Part of a small language model's weights: shifted keys.
Each number is 50 + 12 x the weight over the matrix's rms, rounded and kept within 0 to 99. Layers, rows and columns count from 0.

# layer 3 MLP down (transposed), 2048x768, rms 0.0243, rows 523-547, columns 96-191
43 68 51 55 40 39 63 49 50 43 40 41 45 46 58 60 23 58 45 51 44 49 39 84 61 54 40 65 77 40 27 56 58 53 47 46 45 62 32 40 73 41 46 54 36 61 60 58 47 51 19 48 58 61 27 52 54 71 57 40 43 42 55 46 33 47 37 48 50 55 56 30 43 39 46 64 49 59 64 23 39 44 43 53 59 47 55 36 63 49 59 35 64 42 50 55
52 50 45 54 40 47 62 67 42 45 75 50 56 55 51 54 32 51 43 24 67 50 38 58 66 64 51 49 29 28 37 52 60 24 76 45 46 43 57 37 58 47 62 57 33 47 48 56 66 65 31 62 46 68 47 59 40 59 25 53 43 46 56 59 75 42 54 64 58 34 31 38 45 36 23 49 50 59 48 35 68 49 54 49 48 49 33 58 72 38 43 35 67 64 54 62
80 48 52 32 54 57 44 54 37 56 50 49 57 57 61 31 46 53 39 39 61 47 50 43 31 59 55 57 45 25 59 36 40 43 45 37 56 61 65 58 60 64 64 51 42 52 55 80 41 48 57 52 68 57 43 58 47 26 58 54 51 35 41 56 38 60 42 49 54 52 49 57 52 49 63 72 63 61 48 16 64 47 44 41 59 48 52 52 53 29 56 41 35 40 47 59
39 26 65 44 36 52 47 65 44 54 57 61 40 43 48 54 36 41 65 34 52 39 48 23 45 44 30 49 53 58 38 61 38 49 76 27 41 45 48 56 44 71 56 16 42 40 34 32 48 51 58 57 48 64 53 49 48 47 68 40 54 66 59 59 45 48 60 30 40 54 62 42 42 53 43 34 40 68 44 41 46 43 51 46 37 45 25 45 65 55 59 53 55 32 65 44
42 30 53 29 49 43 62 41 58 37 54 52 47 45 55 73 69 57 46 56 44 36 50 36 37 53 49 55 52 48 45 51 30 71 49 43 44 36 39 68 52 60 50 49 42 53 46 56 44 53 42 53 76 42 28 66 77 53 41 46 39 37 39 54 65 36 74 34 60 44 38 26 58 49 59 57 36 36 30 54 53 54 55 45 43 56 37 68 43 24 51 68 64 69 41 44
23 43 30 48 37 52 38 35 44 39 54 68 59 66 37 60 50 74 67 38 57 70 64 46 60 49 39 46 44 49 44 41 56 31 65 50 55 47 40 31 35 63 59 32 50 46 57 47 55 71 58 54 61 53 46 49 51 51 58 31 54 89 40 32 51 48 42 40 55 46 60 44 44 66 62 52 31 61 47 65 61 53 59 57 55 37 51 40 54 40 15 61 41 61 41 28
51 70 54 58 55 41 40 84 52 48 22 52 55 61 55 62 35 54 45 44 36 64 55 43 41 59 40 50 72 44 38 45 37 45 79 40 43 53 54 48 61 63 48 58 47 72 44 57 63 34 45 55 27 43 62 38 64 41 50 64 47 55 68 55 74 25 65 52 67 22 48 48 55 49 58 39 67 30 24 47 48 56 49 55 44 53 29 33 54 47 45 51 37 57 51 68
61 39 54 42 48 43 67 60 58 26 48 65 54 66 60 55 44 51 44 55 53 42 47 61 59 57 33 79 45 58 41 53 64 46 53 43 44 54 44 48 66 46 50 33 60 59 55 47 45 41 47 65 49 57 49 78 35 58 64 42 56 77 37 49 40 71 45 49 43 68 43 52 46 32 49 61 31 65 46 45 49 61 68 36 35 56 28 30 46 36 43 48 46 43 53 38
50 28 79 34 27 63 71 35 45 49 49 36 46 52 69 51 41 63 67 62 31 52 57 44 38 59 29 32 46 22 47 47 39 58 36 46 37 76 30 50 46 51 62 37 56 45 62 50 39 51 52 64 55 41 61 51 48 32 59 55 33 41 49 54 53 27 39 38 52 50 31 25 46 52 50 66 56 47 52 60 66 65 57 36 61 31 64 43 56 32 44 44 33 22 23 34
48 48 57 53 54 39 45 57 70 89 37 49 58 55 31 77 48 64 54 60 48 52 48 58 31 33 49 40 59 67 65 62 35 71 57 67 53 49 66 64 33 46 62 59 63 65 52 58 46 22 27 48 83 22 46 35 62 69 47 40 47 77 48 51 32 72 43 40 49 57 52 39 46 61 42 43 51 40 59 51 09 44 53 38 45 52 61 58 57 62 40 43 41 35 46 45
58 33 51 30 63 26 55 70 43 62 54 57 55 39 66 64 36 40 68 62 54 56 20 60 46 62 21 57 64 71 37 41 45 57 29 60 36 49 43 52 49 45 38 21 69 50 39 44 52 48 50 52 40 65 41 36 46 52 43 43 49 40 26 42 75 41 41 40 24 66 33 42 76 53 45 59 48 39 55 52 55 42 52 66 38 44 67 48 54 14 53 69 40 55 47 62
63 34 61 57 52 46 60 38 67 59 42 36 60 35 49 31 46 52 75 42 60 53 55 51 80 54 79 51 53 52 50 49 31 58 67 50 58 56 54 71 27 36 33 69 31 50 31 51 67 30 48 34 49 36 58 66 54 35 63 51 61 53 44 65 45 52 56 51 72 42 36 46 48 57 41 47 78 52 39 44 47 38 55 72 50 34 57 62 89 47 44 41 46 58 29 41
61 45 40 55 68 54 51 55 43 61 58 39 53 58 38 52 45 69 39 32 59 34 48 47 64 68 62 46 56 27 35 42 57 68 27 50 55 47 50 47 61 53 73 65 41 31 49 38 29 48 41 52 59 63 41 43 64 63 49 31 43 47 42 56 61 44 54 58 51 48 60 56 50 22 81 46 71 51 72 60 60 31 30 53 67 25 47 66 40 45 51 59 47 21 76 58
60 47 44 46 48 32 70 63 52 49 34 57 33 69 67 71 85 57 53 60 60 41 41 50 31 23 54 60 44 39 56 35 34 52 37 65 49 47 39 60 52 65 38 47 56 59 64 73 51 54 51 39 39 45 48 42 37 54 48 40 55 62 32 36 73 44 34 29 61 43 48 54 50 57 33 29 45 27 57 49 55 55 59 54 55 56 65 60 61 32 71 65 46 70 29 51
62 57 41 48 66 59 72 45 32 49 40 63 60 59 33 65 51 62 48 64 31 38 59 44 46 44 32 51 56 52 47 61 81 45 80 45 42 49 45 30 58 31 63 40 49 38 41 54 76 61 49 53 33 43 47 46 32 63 56 53 68 47 70 51 56 72 48 48 49 36 67 47 41 44 29 35 29 63 36 64 43 58 39 50 54 43 47 37 55 37 37 38 41 60 57 47
37 56 45 51 59 51 40 44 61 58 48 47 66 59 30 54 41 49 57 41 41 27 35 58 44 56 46 34 58 41 54 54 42 51 30 58 47 80 26 57 41 68 49 44 59 73 43 36 47 44 50 59 48 60 36 67 44 36 56 46 81 56 42 55 30 56 59 53 39 50 41 54 77 42 50 78 46 35 39 36 65 52 42 39 71 45 49 75 60 56 38 37 65 66 48 23
41 40 60 60 54 47 39 45 64 45 53 57 62 59 64 61 52 46 55 49 53 54 37 57 41 39 63 41 62 70 54 24 42 55 66 68 52 74 64 90 57 56 57 44 38 40 78 55 61 50 62 48 56 37 50 52 65 43 50 48 53 59 68 31 27 52 59 25 58 40 40 38 49 47 61 49 76 44 69 44 66 52 53 64 40 51 71 54 74 43 55 58 48 62 40 58
63 52 56 78 30 42 44 40 58 72 42 57 34 56 46 35 33 52 86 62 14 51 51 54 61 34 57 62 51 34 38 57 58 33 38 34 64 39 60 40 46 57 55 60 46 50 43 43 25 53 31 70 91 52 74 30 66 53 64 59 50 49 57 60 54 79 63 48 26 55 48 57 68 39 54 33 33 38 62 55 60 57 62 55 38 42 56 46 71 71 65 52 37 56 56 58
87 39 49 55 46 37 48 55 47 33 39 36 34 43 41 62 50 51 58 40 49 56 31 32 61 50 48 49 55 49 66 46 45 51 51 58 35 52 52 53 31 45 61 43 49 46 74 53 57 61 51 39 48 66 56 32 49 48 38 37 46 47 59 56 50 46 54 71 63 26 62 48 47 57 54 42 55 62 65 53 67 54 52 33 56 52 32 54 49 44 48 48 49 56 55 50
41 51 55 50 44 54 44 65 37 57 62 45 45 30 56 43 49 61 49 71 53 81 67 74 53 49 28 48 45 46 59 40 46 58 43 53 57 50 44 59 54 31 50 61 44 41 49 47 56 76 45 53 61 33 37 53 62 55 38 74 67 47 65 43 40 48 60 44 57 56 42 43 18 31 50 34 61 64 64 34 57 51 32 39 57 47 36 74 47 33 37 42 21 35 41 52
63 51 51 42 54 47 71 38 53 33 35 56 54 52 58 33 31 53 52 42 58 49 80 64 43 36 55 73 64 46 65 55 29 56 58 45 58 45 57 44 32 51 47 39 41 63 67 58 37 64 55 43 47 47 34 41 45 36 64 39 47 43 58 60 48 51 68 55 45 74 48 64 55 36 69 28 47 64 44 62 30 53 45 40 34 26 53 44 31 60 53 59 34 41 58 52
54 48 51 65 32 52 39 55 56 38 57 58 41 57 67 50 53 60 42 53 36 51 56 46 37 36 35 52 45 44 60 38 51 60 65 63 52 53 52 50 59 67 42 46 40 53 59 38 44 59 52 41 23 52 38 37 53 55 48 34 50 42 74 48 49 43 35 64 45 38 33 57 50 45 71 47 50 40 53 68 54 41 43 51 51 24 46 53 39 61 43 59 23 76 49 34
49 68 38 55 60 52 45 45 40 75 69 82 52 62 40 50 73 44 64 71 44 55 37 15 45 59 37 49 18 55 78 44 60 55 59 48 46 45 57 59 60 67 48 38 46 41 72 53 93 42 51 40 51 37 47 45 58 60 48 37 35 43 45 34 40 53 65 40 56 61 34 52 45 44 51 38 43 54 51 31 65 67 40 40 48 34 65 54 45 40 35 60 55 40 61 34
51 53 30 17 41 32 69 53 79 58 44 59 41 44 44 50 30 34 56 47 60 67 70 43 46 25 53 56 41 59 74 36 46 46 58 75 65 46 44 66 68 61 52 29 41 54 58 59 35 41 37 60 56 39 38 48 37 48 62 61 33 45 51 67 56 60 60 65 61 28 20 43 36 62 45 43 31 36 62 52 47 54 53 54 61 51 54 44 55 42 71 40 42 37 55 61
50 33 57 62 43 41 52 48 53 56 72 52 33 66 71 43 50 68 38 45 67 40 54 54 51 63 48 36 54 70 66 47 43 41 76 53 48 40 41 31 58 41 46 67 66 50 47 52 54 36 46 68 48 48 45 65 60 44 59 56 63 44 57 52 32 67 45 45 44 53 60 46 30 46 57 26 57 72 42 58 75 44 63 42 66 57 38 51 23 59 57 60 54 52 77 61
# layer 3 MLP gate, 2048x768, rms 0.0643, rows 524-547, columns 96-191
65 48 66 57 35 40 35 41 38 47 42 41 61 52 65 28 47 66 42 56 63 68 58 49 52 63 45 36 44 50 46 57 55 62 40 55 39 68 57 70 57 60 65 51 62 45 37 48 39 59 33 29 64 50 62 53 55 38 58 58 62 62 63 45 56 44 42 53 59 40 40 58 51 48 43 39 45 70 46 45 59 34 69 54 45 34 61 32 30 59 42 42 49 42 49 58
61 73 60 54 50 64 55 53 55 59 46 49 57 36 57 47 63 52 62 45 29 43 55 47 69 39 60 52 55 56 38 47 59 40 66 59 46 34 49 48 64 44 39 27 49 52 52 56 40 46 58 47 49 65 35 42 71 55 47 38 43 44 67 57 54 39 51 43 54 37 60 43 47 58 46 76 65 62 72 48 48 48 53 23 37 53 63 43 41 63 52 52 32 67 31 51
32 52 46 48 48 67 72 40 52 58 62 39 68 49 45 70 72 59 64 45 26 55 40 57 42 62 40 56 37 43 47 52 52 45 32 53 54 41 55 38 45 14 70 26 62 54 59 45 68 46 64 49 84 35 80 55 61 64 42 48 57 59 37 23 38 72 69 47 60 41 66 56 36 50 56 51 42 77 63 52 50 42 33 41 34 34 69 48 46 67 40 75 28 46 34 62
40 53 45 35 83 50 44 64 66 62 55 51 46 67 51 39 65 61 53 31 34 45 42 65 43 44 50 57 46 68 40 42 60 70 61 43 54 50 67 41 43 49 49 47 70 50 62 58 43 53 41 57 40 31 55 56 45 51 71 59 41 61 42 36 48 54 39 60 59 53 43 45 55 49 62 72 51 51 44 26 59 35 46 83 46 55 30 33 51 47 47 49 53 33 26 48
37 40 59 49 64 53 40 39 61 34 61 61 58 67 25 47 56 42 33 59 50 56 62 56 28 31 33 54 35 52 48 43 60 59 58 66 54 52 66 50 34 41 45 46 55 55 53 36 54 63 36 47 46 43 56 57 39 41 33 55 49 64 60 46 48 24 39 54 48 50 45 66 70 65 52 49 43 76 57 71 65 46 38 54 36 55 53 57 47 36 49 45 45 57 57 33
60 53 70 51 46 57 55 55 56 50 48 79 54 53 45 62 45 67 29 69 49 54 57 27 44 65 63 47 79 31 58 49 51 29 50 42 53 61 44 51 73 55 60 38 33 63 28 58 43 42 42 46 56 54 34 50 34 50 64 64 50 60 52 32 53 76 68 54 55 43 36 73 30 52 48 49 63 51 59 59 51 37 64 51 47 44 23 62 53 65 52 62 29 36 66 53
73 52 50 59 36 35 60 19 60 58 53 57 31 57 44 58 64 67 52 58 51 46 59 59 55 58 46 52 50 43 47 48 24 49 76 60 54 48 54 44 47 44 28 48 81 55 52 40 38 60 48 45 66 25 55 12 49 54 16 66 49 50 52 53 45 58 53 33 42 44 21 48 51 61 44 65 60 42 71 48 50 70 71 36 53 35 41 52 66 63 41 61 65 52 57 52
48 35 58 54 66 57 46 53 47 41 53 48 39 41 56 51 42 43 52 52 72 48 63 44 62 44 53 60 31 62 55 55 46 50 59 29 34 56 54 57 32 48 48 49 32 45 46 42 44 43 49 46 63 56 24 44 73 51 35 59 54 41 59 54 54 55 75 32 67 74 48 47 57 55 39 64 74 44 60 55 36 48 36 51 53 38 53 51 80 49 31 52 45 59 61 40
51 72 46 42 58 69 56 37 54 52 73 50 37 66 37 64 48 27 44 67 48 31 64 50 40 24 39 25 44 55 67 41 55 62 52 71 61 29 52 45 52 31 36 43 58 50 42 58 63 44 40 54 56 42 43 52 63 75 39 53 49 42 62 76 61 40 45 44 70 58 40 58 37 43 53 46 42 53 53 73 42 30 48 43 80 56 64 52 48 45 52 65 55 48 37 65
47 68 52 54 53 58 60 25 60 59 58 43 76 24 41 78 73 79 52 44 49 32 59 36 46 41 69 51 54 59 36 50 36 38 50 31 51 38 34 51 44 35 61 63 46 69 27 48 52 29 58 31 42 62 52 63 42 38 50 64 49 40 47 50 59 49 37 55 49 22 53 60 48 31 54 42 49 41 38 49 61 63 52 70 66 61 30 54 55 72 64 56 41 47 56 39
62 51 55 26 35 40 56 53 37 28 29 75 50 38 64 35 66 33 37 69 51 53 40 68 55 33 38 28 50 63 58 41 35 28 48 56 45 71 52 40 67 47 52 46 38 83 52 32 43 59 44 38 56 48 53 40 52 42 44 46 68 62 22 71 69 63 43 65 50 54 47 42 52 42 39 29 55 36 52 62 45 75 52 41 28 53 63 56 51 63 70 71 27 58 22 43
41 60 52 54 62 37 46 40 40 43 32 43 60 42 41 27 28 79 48 44 37 57 59 28 49 55 49 37 42 36 30 36 42 30 45 44 41 39 43 58 29 61 52 47 60 56 62 38 26 33 53 57 56 54 53 58 45 50 43 31 55 45 40 60 49 32 68 33 62 46 40 53 43 40 64 67 54 46 75 65 50 41 54 44 37 40 38 47 52 52 49 64 47 31 41 30
36 34 54 48 44 52 63 53 61 57 32 54 67 52 58 60 52 33 36 40 30 82 44 47 60 28 62 15 59 54 65 29 57 48 41 51 69 50 28 53 45 67 25 36 48 50 54 40 43 40 54 52 66 55 34 64 30 45 32 44 40 57 47 55 33 47 66 65 44 38 51 58 35 43 50 61 56 59 35 56 53 47 44 40 49 46 43 25 49 31 45 57 72 49 15 57
48 48 50 61 37 35 47 34 58 52 34 55 66 14 41 51 72 57 72 54 48 54 42 69 49 46 44 25 46 47 59 48 38 48 63 51 60 17 31 62 43 37 21 47 43 44 69 49 58 46 47 47 69 38 52 43 59 53 29 59 55 44 36 59 52 50 66 26 46 57 31 66 15 66 54 43 48 53 49 38 31 58 66 44 35 49 30 57 66 53 48 47 48 45 45 72
35 50 55 38 42 36 62 53 57 55 20 49 25 75 41 55 53 47 33 78 42 58 45 43 63 45 40 43 68 53 46 44 70 36 64 52 58 58 21 38 64 70 62 54 68 67 57 46 71 60 48 43 34 41 37 50 38 54 38 46 55 42 55 72 51 63 48 56 41 53 68 45 48 42 66 53 71 55 55 57 64 56 55 68 62 49 48 45 40 29 52 44 37 63 54 65
48 72 49 64 49 25 53 49 58 64 46 39 70 55 24 53 41 47 50 50 47 49 45 55 32 61 67 60 52 48 41 52 58 58 50 34 45 40 75 47 49 44 58 31 50 32 53 44 53 61 49 55 31 53 32 41 36 48 27 45 66 41 35 64 58 61 35 60 43 51 86 47 48 40 42 58 56 51 53 50 44 51 34 52 69 78 35 54 30 48 47 38 43 72 58 43
49 65 73 43 56 46 57 55 48 39 52 52 66 22 36 39 73 37 55 62 57 41 43 52 32 58 61 54 41 45 45 71 43 47 34 43 58 41 37 47 66 54 60 37 53 54 66 43 58 23 50 81 22 54 42 77 43 40 36 29 51 47 36 41 56 60 60 39 62 49 31 36 51 41 61 73 45 54 60 36 42 53 36 55 56 32 40 54 55 44 59 28 51 52 48 50
64 41 39 51 60 52 63 62 30 50 46 44 54 52 64 58 55 51 88 80 40 50 71 45 37 23 44 59 49 42 43 62 42 49 56 27 41 57 54 47 28 67 45 50 67 53 65 48 70 48 54 42 59 49 30 62 49 61 49 49 66 53 49 79 47 50 59 54 37 60 36 53 48 57 53 38 49 58 45 61 52 49 61 30 61 68 53 44 50 53 51 44 52 53 52 62
47 73 25 35 40 46 68 47 40 34 57 43 61 62 51 42 54 41 54 48 58 25 58 53 67 48 50 48 59 48 28 56 63 65 29 48 41 49 75 47 48 59 44 51 45 54 59 53 40 57 52 60 48 42 42 60 41 63 58 53 45 37 56 54 29 62 58 25 45 50 62 56 57 73 32 42 58 55 51 37 42 46 70 56 53 43 50 56 28 47 39 41 70 44 47 36
57 54 63 65 46 39 54 37 52 51 33 67 45 49 44 69 49 61 53 41 68 40 59 29 46 53 58 51 46 53 45 66 55 36 55 47 62 51 53 30 55 47 49 55 38 61 39 42 68 46 52 32 49 77 60 36 36 50 39 61 61 41 41 44 51 55 35 52 49 57 41 81 42 66 59 48 59 50 57 39 28 48 48 30 43 64 65 14 64 37 66 25 78 61 40 50
51 57 38 35 47 59 57 48 50 46 66 31 61 34 50 38 75 67 42 46 63 69 50 53 51 42 42 68 31 41 45 65 38 32 48 62 62 56 55 47 55 47 50 57 31 79 37 48 64 37 41 42 55 62 53 49 52 61 51 39 42 66 56 61 66 50 46 54 54 52 52 69 46 41 61 35 48 65 53 57 51 28 44 57 52 56 51 21 59 39 50 43 64 35 59 46
40 43 64 55 33 36 40 55 40 44 57 55 29 40 49 40 61 31 65 69 26 39 48 34 67 41 45 43 64 70 63 76 69 63 68 49 53 47 61 53 22 42 40 66 67 42 57 46 46 48 49 45 44 54 42 45 43 59 53 37 44 26 51 51 58 52 16 41 61 55 47 48 53 42 81 33 29 45 49 55 63 34 30 29 46 50 68 59 30 31 38 44 46 68 63 39
63 52 38 55 36 65 52 45 48 62 52 42 39 36 56 54 43 57 38 59 69 55 58 58 59 40 37 57 62 51 43 71 54 41 61 51 58 57 48 64 51 38 61 51 56 68 58 61 72 54 71 58 66 31 78 30 56 38 54 38 27 63 35 70 40 42 61 31 46 63 36 40 38 62 55 42 45 56 51 57 39 47 40 51 80 54 40 46 47 36 56 73 34 23 27 42
32 64 48 39 31 54 39 59 38 54 52 53 55 51 32 52 45 52 28 38 53 33 68 47 64 49 43 42 43 46 37 40 61 57 54 55 46 55 55 49 64 65 48 31 56 83 64 39 40 46 62 35 72 44 36 36 68 42 47 35 42 21 69 41 41 58 50 56 54 47 41 28 55 63 57 42 49 46 38 46 38 48 46 52 53 49 27 29 50 48 67 80 31 63 37 44
# layer 3 MLP up, 2048x768, rms 0.0679, rows 524-547, columns 96-191
41 57 54 48 33 56 66 64 47 46 48 40 54 56 54 67 28 43 56 75 35 33 49 29 74 58 64 39 51 60 57 53 41 30 42 59 50 65 58 61 24 61 57 63 61 63 59 73 57 48 40 48 44 73 39 70 34 37 55 51 50 69 41 54 51 38 67 48 49 37 52 47 35 48 51 47 54 66 54 58 42 72 61 58 28 45 47 44 26 41 42 57 48 46 27 48
39 30 52 51 52 44 54 47 49 47 60 62 58 63 47 48 40 47 28 35 49 48 56 52 33 50 49 67 65 36 69 58 31 58 70 34 73 37 46 44 40 47 50 60 47 39 48 54 45 55 43 49 38 60 51 67 76 34 72 65 53 64 66 49 52 66 41 48 40 51 41 51 63 46 54 46 44 42 33 50 47 54 35 57 56 48 36 65 59 58 41 51 37 57 62 47
54 51 57 31 63 60 43 49 53 32 50 60 60 40 58 47 73 29 55 39 49 75 58 50 32 39 43 55 46 40 50 72 77 38 51 47 31 56 55 58 54 60 62 54 39 55 39 52 52 54 47 48 62 47 45 46 53 51 50 56 68 45 45 49 35 38 50 42 27 58 54 58 59 47 46 67 51 42 43 54 61 44 50 44 39 49 57 69 62 43 59 42 46 69 44 39
67 48 38 35 30 54 56 43 20 60 42 47 23 49 66 43 39 58 49 32 39 68 67 48 36 30 37 54 46 47 36 44 49 42 41 53 47 40 46 52 37 63 52 52 47 43 79 61 69 35 20 45 66 42 56 56 33 61 41 64 47 63 23 66 57 32 40 53 47 42 45 40 58 60 58 34 63 63 60 49 51 41 48 54 56 64 53 54 70 41 34 48 50 71 56 45
36 33 59 60 48 49 43 62 42 28 76 57 61 49 62 72 40 63 51 51 51 46 70 56 55 68 51 22 30 47 67 36 45 52 52 62 61 36 51 47 34 58 29 57 56 60 45 55 40 55 54 42 31 36 48 59 59 58 41 63 51 45 42 57 54 56 26 30 56 48 56 48 53 53 65 61 43 60 62 41 41 57 50 31 60 56 39 51 62 51 26 49 35 68 39 52
63 72 56 41 54 69 65 78 34 65 45 34 51 48 61 55 62 68 52 60 52 85 54 49 33 66 59 53 55 57 56 37 56 62 74 37 53 40 59 52 45 77 26 52 50 63 40 54 59 23 54 36 61 43 66 52 50 31 38 59 34 58 59 43 46 52 36 57 52 56 51 55 49 55 54 47 49 44 56 51 46 51 33 19 63 48 41 34 50 63 55 24 36 51 61 55
22 57 50 62 52 55 58 25 45 34 52 51 51 55 38 55 34 40 60 42 32 43 65 51 41 59 62 70 54 55 29 46 23 31 53 46 43 41 44 60 47 42 64 77 30 75 60 33 29 43 42 50 56 27 51 40 58 56 48 55 47 51 50 43 58 50 46 52 41 67 60 54 58 48 54 39 30 38 67 66 21 58 64 48 48 76 28 67 57 54 20 44 47 41 45 30
53 55 57 57 52 34 55 32 33 45 75 57 63 60 47 68 53 67 47 39 42 63 47 53 49 70 40 37 56 57 40 56 66 28 32 57 35 49 39 61 54 63 50 60 54 87 41 54 55 39 57 53 47 44 64 70 45 62 64 35 60 44 75 28 38 34 58 41 46 46 34 39 38 61 41 23 59 53 64 42 55 48 43 52 41 57 59 51 42 58 42 49 47 48 29 46
41 78 38 72 51 40 47 69 48 34 45 27 48 82 54 36 82 54 61 53 57 72 38 60 44 59 56 62 51 64 34 61 63 54 64 50 51 50 55 50 64 48 28 63 53 58 40 77 60 69 55 54 64 30 41 54 54 47 28 32 50 58 35 65 56 58 51 51 63 65 56 71 40 66 44 40 47 28 57 53 51 46 57 58 58 47 71 37 45 40 44 24 41 57 53 47
30 53 55 47 55 69 72 70 64 55 54 44 29 55 45 54 27 43 45 69 44 41 49 52 53 46 41 55 58 54 46 48 57 68 32 50 42 66 63 74 52 49 46 46 62 47 58 37 64 67 37 43 63 72 52 37 66 34 39 48 62 54 49 46 48 55 49 51 50 46 46 54 58 41 72 61 59 52 52 43 56 33 37 64 49 52 79 50 32 45 52 53 56 55 46 56
44 52 48 77 56 59 57 40 67 60 38 53 44 54 51 48 55 57 39 41 56 57 60 44 36 45 44 49 47 67 50 46 61 45 66 43 59 51 66 57 34 45 35 59 45 41 57 45 30 57 53 65 53 58 64 67 56 33 47 64 41 38 59 52 72 54 36 82 36 47 51 77 57 77 67 58 45 72 51 46 49 36 37 35 58 58 63 47 68 39 39 17 60 30 35 63
48 49 48 32 36 57 56 63 26 44 72 29 52 54 41 40 28 50 62 41 45 50 64 52 43 55 49 29 62 59 51 58 38 43 35 39 46 56 44 53 57 68 56 55 42 29 57 25 59 38 58 34 47 66 44 52 49 30 33 38 42 46 58 29 78 32 46 41 58 57 43 51 53 28 43 55 35 61 72 51 61 45 33 27 67 44 55 23 52 52 51 35 48 60 33 58
54 49 38 53 63 53 34 39 60 51 59 38 50 67 67 46 27 50 38 31 51 56 56 48 69 56 25 58 43 47 67 39 53 68 38 33 53 60 42 60 61 12 55 55 44 51 31 43 55 50 46 58 20 58 55 54 47 50 57 46 48 38 53 24 57 60 31 49 38 62 54 31 29 54 43 47 49 69 59 45 64 39 51 57 48 55 35 54 40 39 54 49 54 60 53 50
49 44 55 55 45 48 44 44 41 58 39 59 49 60 43 50 52 39 55 71 62 57 29 39 54 55 51 46 55 47 43 54 63 46 37 37 51 56 48 63 41 41 71 47 50 70 48 57 52 62 58 43 53 53 47 65 51 36 44 36 58 53 50 40 50 55 33 38 61 59 58 65 31 59 47 30 58 68 45 62 57 45 55 41 43 64 54 46 35 55 52 47 46 58 44 56
78 66 46 52 38 61 42 59 61 47 58 61 64 33 43 60 52 51 81 45 58 54 52 48 58 72 52 57 54 37 50 72 66 48 63 36 61 58 65 39 50 60 45 49 63 49 54 61 32 51 60 55 64 63 48 60 69 41 58 62 51 58 58 39 64 43 54 30 34 50 30 42 46 72 33 59 25 68 66 50 36 57 62 52 22 61 59 67 59 53 36 47 59 58 42 48
56 50 58 67 41 64 53 11 57 62 62 43 65 39 31 56 48 56 49 58 35 52 56 42 72 37 51 56 63 32 42 66 48 49 32 61 28 56 59 43 67 61 54 60 55 60 49 53 62 47 72 48 72 43 46 60 57 57 46 48 42 40 73 53 25 25 54 34 42 41 56 46 41 23 34 58 36 39 51 59 68 54 49 52 38 39 64 38 55 71 71 73 49 55 45 51
50 72 25 43 53 32 50 58 63 71 33 48 47 64 60 74 46 63 82 35 31 53 60 41 53 55 63 44 48 54 58 54 64 39 66 62 38 58 36 29 55 54 37 49 61 71 49 62 19 65 48 67 44 39 51 46 69 38 36 65 57 26 43 53 40 45 66 35 42 57 74 75 73 48 46 44 45 64 59 46 65 42 53 40 68 58 45 25 41 62 42 65 50 53 36 27
55 55 55 60 50 39 54 66 35 56 61 61 43 32 38 52 51 42 66 50 59 62 50 55 56 55 44 48 53 45 50 42 46 62 49 45 39 43 53 44 42 39 44 52 73 56 68 53 61 55 45 54 51 41 45 48 49 45 28 47 35 50 54 55 60 55 41 53 61 54 49 55 51 39 36 51 51 80 53 59 57 48 47 30 45 67 67 60 56 46 64 36 53 55 55 42
33 58 73 59 48 45 63 52 55 49 51 49 38 54 56 58 52 57 31 47 71 63 70 48 66 44 50 45 52 71 48 42 59 41 42 45 31 53 60 45 61 44 69 65 29 29 34 30 48 58 41 29 44 57 55 59 50 44 49 73 46 47 60 50 51 68 49 56 52 26 52 48 41 54 50 58 58 44 55 41 62 50 35 60 65 55 38 42 50 38 27 67 49 60 41 47
45 45 32 61 54 70 55 48 53 28 65 31 40 26 33 62 44 36 74 59 54 61 62 62 41 64 37 47 56 37 74 54 47 74 53 34 36 46 49 49 31 46 63 53 39 46 33 71 33 74 48 46 52 61 62 45 74 45 31 54 43 70 60 76 58 54 49 77 52 62 63 37 69 34 53 38 42 38 66 64 56 45 64 33 50 58 42 52 60 36 65 73 54 62 22 49
28 42 31 34 39 55 60 52 54 73 45 46 53 55 63 52 58 29 55 47 30 51 45 48 24 44 58 70 43 53 47 47 43 29 42 33 40 44 62 58 34 62 63 24 43 36 58 44 52 38 34 53 46 39 46 35 67 63 50 35 53 51 39 35 47 45 29 40 26 36 65 56 65 61 53 76 46 55 63 36 50 51 33 52 49 40 44 54 45 57 46 64 18 50 59 12
77 48 44 40 39 49 58 56 59 58 63 27 53 50 63 64 35 51 39 15 53 34 60 48 51 42 52 42 54 62 37 41 50 47 51 39 42 36 86 34 63 46 26 36 63 45 59 48 61 50 38 43 31 49 56 50 61 14 78 84 50 61 36 55 55 63 32 30 29 66 33 40 39 43 39 58 66 50 69 30 60 51 53 42 50 44 34 45 54 80 59 57 60 57 48 58
60 56 42 38 38 37 50 34 54 43 41 42 39 25 47 57 43 41 72 37 58 69 77 32 47 48 65 60 59 41 57 52 88 67 58 39 54 58 54 52 55 44 43 45 45 48 52 60 65 52 70 69 41 28 37 29 55 64 60 37 27 71 51 32 22 70 56 47 48 53 33 39 38 55 60 39 55 52 59 58 49 61 70 25 64 57 51 22 56 45 69 47 55 45 67 59
46 51 35 62 65 27 54 67 55 55 53 37 45 63 64 58 57 46 49 37 49 73 52 42 44 35 47 66 69 58 63 32 43 55 71 40 78 56 41 43 44 17 45 30 35 42 39 33 53 64 40 45 57 30 44 51 46 46 57 58 49 45 44 55 58 30 52 55 44 57 37 66 50 50 37 44 59 29 52 44 33 61 69 35 52 37 35 31 66 48 52 62 58 45 66 58